config = dict(
    n_layer=25,
    n_head=2,
    n_kv_head=2,
    head_dim=32,
    norm_place='pre',
    qk_norm=False,
    attn_scale=0.177,
    bias='all',
    tie_embeddings=True,
    init_std_up=0.045,
    optimizer='muon_variant',
    grad_clip=1.0,
    decay_shape='linear',
    batch_tokens=8192,
)
Each number is 128 + 24 x the weight over its row's rms, rounded and kept within 0 to 255. Layers, rows and columns count from 0. The size above them is the row's rms in percent of the matrix's.

# layer 12 attention output, 64x64, rms 0.803, rows 0-48, columns 0-63
size [101  97 112 111  89  98 103  93  90  81 104  99 104 100  90  92 103 106  94  92 113  83  96  99  90  97 110 104 103  93 108 100  90 107 124 104 101 119 106 104 109 109 102  85  99  79 112  89 116]
[[127 134 124 138 111 119 143 128 100 129 138 106 112 125 126 111  91 152 116 141 128 125 142 127 148 127 146 100 120 126 123 162 168 139 140 134 140 126 119 103 134 139 194 152  92 124 184 134 152 112 140 118 145 117 100 170 141  44 172  81 111 154 125 114]
 [119 132 152 117 116 131 116 116 115 127  95 165 135 151 131 156 134 152 110 104 112 140 113 137 140  82  88 118 125 115 149 100 192  84 120 123  76 149 118 108 162 107 141 126 110 135 158 152 129 121 143 171 130  88 107  97 110 110 154 110 120 113 154 184]
 [128 140 132 134  94 144 125 130 139  97 144  74 146 100 107 149 166 128 125 162 136 117 150  99 148 115 128 111 113 133 124 132 150 132 143 138  90 120 136 163  89 135 163 105 165 131 140 181 132 130 157 155  72 115 129 166 138 119 161 108 107 160 102  80]
 [119 136 137 141 115 122 139 134 113  98 168 119 118 100 145 130 106 162 129 155 110 120 137 101  87 150 121 111 131 138 159 140 148 135 105 109  86 168 162  99 118 136 129  84 169 142 117 183 157 143 176 124  79 108  82 127 117 123  98 115 132 116 125 164]
 [105 112 147 141 139 121 141 107 133 144  95  70 145 141 128 118 114 108 136 135 113 132 131 155 132 121 128 134 122 108 114 112  80 154 107 171 202 159 166 103 121 117 124  75  86 135 165 108 129 131 125 107 159 162 116 130 114 144 146 162 144  91 116 116]
 [158 133 119 142 130 123 134 147 136 144 139 104 146 122 132 120 112 148 132 126 110 114  84 113 155 143  77 120 111 104 111  90 164 120 129 109 139 111 181 151 155 176 165 117 137 154 125 141  78 140 140 163 113 100 148 161 112 131 133 193 157 101 112 146]
 [135 137 111 123  96  95 133  94 132 160 147 111 153 148 135 125 140  95 114 123 140 130 136 157 148 115 133 135 171 172  91 124 152 149  89 109 175 137  94 107 124 113 117 188 137 141 135  97 127  73 166 100 133 137 120 125 131 139  83 130 161  94 117 125]
 [133 124 124 110 158 149 138 137 112 176 103 133 156 171 148 115 128 119 150  79 138 163 135 128 113 111 108 151 107 125 122 111 114 137  72 157  91 111 130 150  78  91 153 149 108 107 126 106 156 105 100 142 121 136 176 103 103 166 167 131 121 149 134 122]
 [170 118 105 119 128 112 103 168  95 136 141 139 136 112 138 121  73 131 140 109 130 138  87 152 129 122 169 123 102 110 113 144 109 114 122 110 128 190 130 123  96 146 126 140 107 128 140 133 148 128 110  93  74 162  95 137 128 187  88 129 120 108 141 159]
 [126  87 117 145 134 134 129 125 141 136  99 139 116 127 152 125 149 122 121 123 137 108 119 120 161 107 108 164 103 117 165 110 164 120 123 109 152  71 121 122 113 145 144 147 116 105 104 126 111 133 102 121 147 118 134  69  78 137  92 201 117 140 128 186]
 [133 128 120 101 160 131 121 126 137  97  91 131 136 146 131 113 129 127 164 125 133 142  86 139 115 113 143 159 131 106 117  94 104 157 158  86 102  79 154 127 132  77 126 117  76 104 147 137  79 105 157  88 133 146 119 121  98 155 179 149 123 128 111 117]
 [106  93 149 119 129 131 148  90 139 141  88 123 122 156 115 141 126 115 104 124 139 115 157 123 100 120 113 137 122 140 139 138 138 151 139 190 134  92 139  90 142 141 107 146 139 181 141 165 102 145 122 137 105 126 158 153 181 133  99 103 183 144 173 147]
 [132 140 123 120 116 106 123 141 157 136 127  92 142 135 187 112  95 145 108 136  81 136 116  90 125  96 156 121 128 112 131 134 121  86  82  87  92 126 144 124 168 174 115 150 100 105  97 163 155 144 113 151 146 127 143 112 114 117 154 109 135 114 178 121]
 [138 134 107 156 129 108 122 157 157 124 143  90 126 150 156 145 156 118 147 134 116 136 114 126 142  97 120 117 189 119 110 131 135 151 129 138  80 109 127 131  72 153 107 137  77 111 107 148 108 124 149 118 183 118 112 113  83  70 139 133 134 143 109 101]
 [ 94 139 108 142 120 140 145 102 140  95 138 160 119 124 171 155 135 129 138 140 114 137 140  88 148 106  99 120 126 117 130 131 153 143 147 100 137 122  91  57 110 135 101 148 105  82 110 154 149 125 127 123 154 144 155 136 164 139 174 134 139 109 149 193]
 [141 152 114 122 132 122 150 133 157 150 129 114 124 140 116 130 113 124 115 127 102 118 124 126 103 127 114 105 135 125 126 168 125 116  85 118  65  83 108 118 184 153 116 106 183 107 138 162 136 168 113  95 115 120 133 119 100 117 136 173 139 115 192 158]
 [127 114 124 124 128 114 114  95 136 192 103 121 144 173 137 116 106 121 130 117 143 146 120 124 152  79 112 140 154  94  89 118 147 143 170  60  81  94 130 108 121 150 114 143 123 129 126 118  93 140 127 125 130 148 140 144 116  83  75 131 136 102 125 131]
 [135 150 134 120 136 135 172 167 115 125 140  70  99 160 158 123 108 128 117 161 143  87  91 103 120 164 127 111 150 138 103 104 125 119 126 108 160  85 146 108 159 153 147 132 128 108  81 117  89 166 126 138  98 126 121 114 117 117 105 115  92 126 164 102]
 [145 133  94 127  95  81 124 147 137  89 157 116 153 101 105 114 115 122 113 119 106 116 122 157 144 129 160 105  90 156 125 161 136 125  81 103  98 136 114 142 123 139 124 106 126 100 124 148 162  52 143 182 116 117 156  90 105 131 137 114 147 135 138 133]
 [ 88 113 152 147 135 182 106 146 144 157 108 131 132 143 159 122 144 119 151 114  86 120  83 116 135 108 104 115 144 137 128 103 170 158  83 126 116 141 135 135 174 117 130  92  72 165 160 112 120 141 115 117 134  86 150 108 131 138 113 153 129 123 171 137]
 [151 119 108 115 115 138 127 100 118 115 162 124 119 129 134 125 124 139  92 107 115 131 148 140 131 145 119 114 107 138 137 135 162 122  54 129 142 145 103 187 157 110 174 116 155 118 131 117 160  95 129 181 130 171 125 161 180 115 144 119 150 100 128 165]
 [110 149 176 164 156 159 134 114  94 134 137  86 128 134 170 171 133 180 138 128 146 151 140  86 147 133 113 135 178 129 109 124 122  81 132 119 107 149 154 136 123 117 150 121 117 137 102  98 155 129 145 120  92 135 105 113  81 106 129 101 128 138  94 142]
 [100 118 147 135 167 134 117 145 109 146  76 137 134 166 157 126 131 151 160 112 148 137  84 141 114 123 140 149 117 143 147 100 133 116 103 136 126 141 111 120 105 103 176 152  89 178 151 157 182 122 144 166 155 148 125 101 137 161 113  91 111 126 150 135]
 [134 126 128 124 122 123  99 159 123 115 164 113 140  97 119  89 121 141 148 134 120 144 122 128 112 137 141 114 139 106 142 133 148 156 121 109 170 130 129 139  95 113  52 141 121 157 181 136 189 144 130  99 149 100  89  99 128 111 127 151  97  82 156 108]
 [115 135 145 152 132 142 118 151 114 135 125 115 133 122 154 142 115 162 134 140 113 119 102  93 105 127 132 108 163 119 101 134 133 126 174 101 149 130 141 141 173 153 128  81 148 125 172  83 202 136 121  92  83 144 132 115 117 150 142 115 103  84 135  92]
 [147 102 123 134 171 137 126 126 160 126 107 146 139 143 122 142 119 113 126 130 149 134 106 160 115  98 116 129 130 124 136 112 108 160  95  96  88 127 193 122 111 141 161  86 157 172 102 126  64 161 108 128 132 133 105 105 148 152 114 154  81 137 113 145]
 [110 132 141 131 134 119 117 100 101 138  87 130 113 139 154 135 132 120 123 123 118 101 106 108 150 127 110 143 104 156 139 125 136 136 131 115 100 149 117  94 158 166 171 171  48 157  96 139 135 102 141 132 109 110 176 160 123 134 127 142 185 131  91 106]
 [124 124 120 111 167 122 107 162 140 171 108 111 145 158 153  83 134 123 158  91  98 112 111 104  91 125 147 159 140 122 115 127 158 163 100  74  97 103 141 142 124 117 111  79 113 139 129 108 131 150 159 111  95 114 151 111  99 149 129 166 142  99 136 144]
 [121 104 168  74 176 137 130 124 131 162 161  62 109 135 137  95 106 105 168 137 169 131 131 113 120 190 144 133 127 133  87 123  97 156 122 143 113 126 106  96  86 103 131 118 112 130 119 137 143 142 146 166 134 121 114 148 152 113 131 118 143 129 137 123]
 [130 129 178 132 133 143 105 161 107 143 104 152 139 150 153 130 125 157 141 120 136 163 116 123 121 111 132 155 142 164 143 127 138 109 172 183 126 156 105 141 113  73 142 108 123 159 165 150 177 139 134 155 157 150 110  98 117 155  74 127 125 109 104 132]
 [181 119  93 121 152 105 136 146 108 134 135 113 140 152 131 120  97  96  82  92 121 105 146 147 127 116 113 122 119 116 118 140 103 154 113 161 142 133 175  96 125 122 149 130  98 105 164  80 123 104 109 138  80 119 135 167 151 126 160 111 107 175 161 131]
 [130 117 157 125  92 119 114 123 125 151  72 110 156 174 124 156 125 130  90 106 139 155 139 146 131  86  95 134 108 130 125 134 155 141 136 108 140 103 131  57 108 132  97 141 152 143 142 165 118 114 143 149 110 114 193 138 132 133 176 123 136 119 149 141]
 [109 133 107 149  87 136 139 121 168 165  88 129 157 121 148 175 146  94  97 129 134 155 153 122 132 103  97 112 124 133 109 153 104  93  55 155 149 175 158  99 135 113 122 145 116 137 107 116  95 148  87 112 145 131 111 109 146 137 126 131 121 140 127 115]
 [158 137 127 148 111 141 142 150 134 110 142 110 158 121 126 130 134 140 106 162 101 147 138 143 164 115 105 125 137 129 132 122 141 166 112 156 145 105 181 159  79 116 119  88  96 130 152 138 136 166 137 161 138 101  84 143 127  62 162 141  88 117 138  99]
 [ 97 135 127 118  98 126 148 167 124 168 134 133 173 108 121 123 126 103 126 139 163 117 142 119 128 124 157 153 114 132 112 146 104 128 135 115 156 140 129 109  97 167 113 110 177 153 127  95 170 126 105 139  76 140 116 103 131 104 128  87  84 100  81  86]
 [120 120  86 141  89  98 131 137 115 147 128 135 163 116 112 116 125 121 103 119 123  99 106 181 126  94 142 138 122 116  86 122 156 145 137 110 144 125 168 101 110  91 126 117 102 155 125 123  86  93 162 104 105 140 107 144 158 167 114  83  78 112 150 110]
 [102 129 117 148 121 124 123 123 136  99 135 125  83 115 172 140 134 157 142 127 105 109 122 106 131 146 111 117 156 159 165 128 159 151  62  77 161 116  97 112 137 147 141 171 100 117 152 110 140 148 149 119 127 110 120 146 128 105 174 172 160 145 148 159]
 [142 126 116 126 102 128 164 125 157 149 110 105 151 149 101 109  99 117 103 109 115 163 116 152 149  94 154 114 137 125 103 153 132  97 136 156 138 138 135  97 164 134 121  87 129 107 149 117  76 136 108 161 107  96 126 144  72  99  69 154 103 145 144 124]
 [124 151 125 157 135 132 127 124 139 150 143 125 129 133 158 114 134 115 130 119  96 122  70 126 130 115 140 129 150 127 135 123 115 104 118 117 100 168 128 133 130 115 113 122  66  95 136 117 147 129 126 153 130 146 160 165  99 145  37 138 154 134 194 103]
 [121 134 133 170 146 153 137 130 142 107 151 112 133 111 126 141 161 127 109 167 114 102 104 135 110 130 159 130 144 156 145 123 120 107 115 113 134 158 166 105 146  33  96 146 110 130  93 123  77 153 150 130 134 134 119 117 138 117  99  98 128 133 141  76]
 [113 131 102 141 131 118 140 135 122 149 132 105 115 120 161 133 140 133 119 132 118 123 114 127 146 125 110 133 121 111 157 120 128 116 109  19 160 110  88 106 104 111 141 109 112 109 115 137 125 122 116  90 109 153 120 120 129 160 123 111  54 101 164 157]
 [150  94 116 110 132 109 100 121 134 114 122 133 150 131 121 130 129 125 152 133 163 152 148 115  89 134 132 116 115 122 120 151  86 151 140 129 107 123 152  80  91 112  93 150 166 146 152 161 124 170 125  83 167 137 176 138 126  94 152  83 117  92 171 122]
 [122  96  75 171 130 137 134 144 128  82 136 166 139  98 142 139 140 114 127 150 101 122 119 126 158 139 107 122 123 137 142 161 107 163  95 120 158  89 123 111 104 165 151 138 154 153 104  89 128 118 103 152  96 114 166 133 153 136  65 122 105 139 145 123]
 [142 138 125 134 185 154 121  96 137 108 150  81  94  88 125  89 129 146 118 126 127 106  87  89 154 140 134 129 118 130 142 103 102 164 152  79 120 119 148 165 122 130 163 106 140 114 169 139 147 112 151 111 104 127 151 173 114 156 106 134 113 150 120 111]
 [143 136 137 161 168 131 125 147 125 154 113 165 153 142 146 174 122 150 153 122 128 134  57  83 115 119 104 132 136 108 146 130 136 115 138 121 148 138 186 100 151 177 150 106 173 104 146 138 130 141 113 115 119 153 152 142 143 159 105 114 109 117 162 108]
 [165 136 155 105 125 107 158 127 122  95 174  66 110 112 122 113  96 124 109 117 129  96 136 116  95 127 146 116 138 119 129 118 146  95 141 156 117 167 147 117 169 103 162 134 147 162 149 158  84 113 138  88  97 145 105 165 144 149 150 118 148 111 131 150]
 [135 140 118 126 111 123 125 124 126 147 111 153 123 116 147 125 112 133 103 147 105 141 130 164 147  86 119 127 151 118 136 114  76 118 108  90  53 153  91 155 137 152 122 113  65 136  94 114 149 160 118 131 120 155 111 121 130  96 154  91  81 139 127 102]
 [115 124 129 135 147 127 121 132 136 171 118 123 132 119 151  93 132 112 146 126 111 129 109 105 126 150 159  80 138 134 105 134 123  86  98 144 130 156 140 128 135 127 169 106 132  74 149 113 118 165 105 161 190  94 114 156 134 113 127 123 174 141 181 173]
 [125 109  94 163 128 123 114 150 125 120 108 177 141 118 157 141 134 116 152 100 119 118  84 111 100 113 125 114 103 106 131 125 137 127 126 132 129 120 148 101 129 117 172 158 128 143 136 122 154  89 134 115 142  45 121 112 101 157 176 102 125 154 134 187]]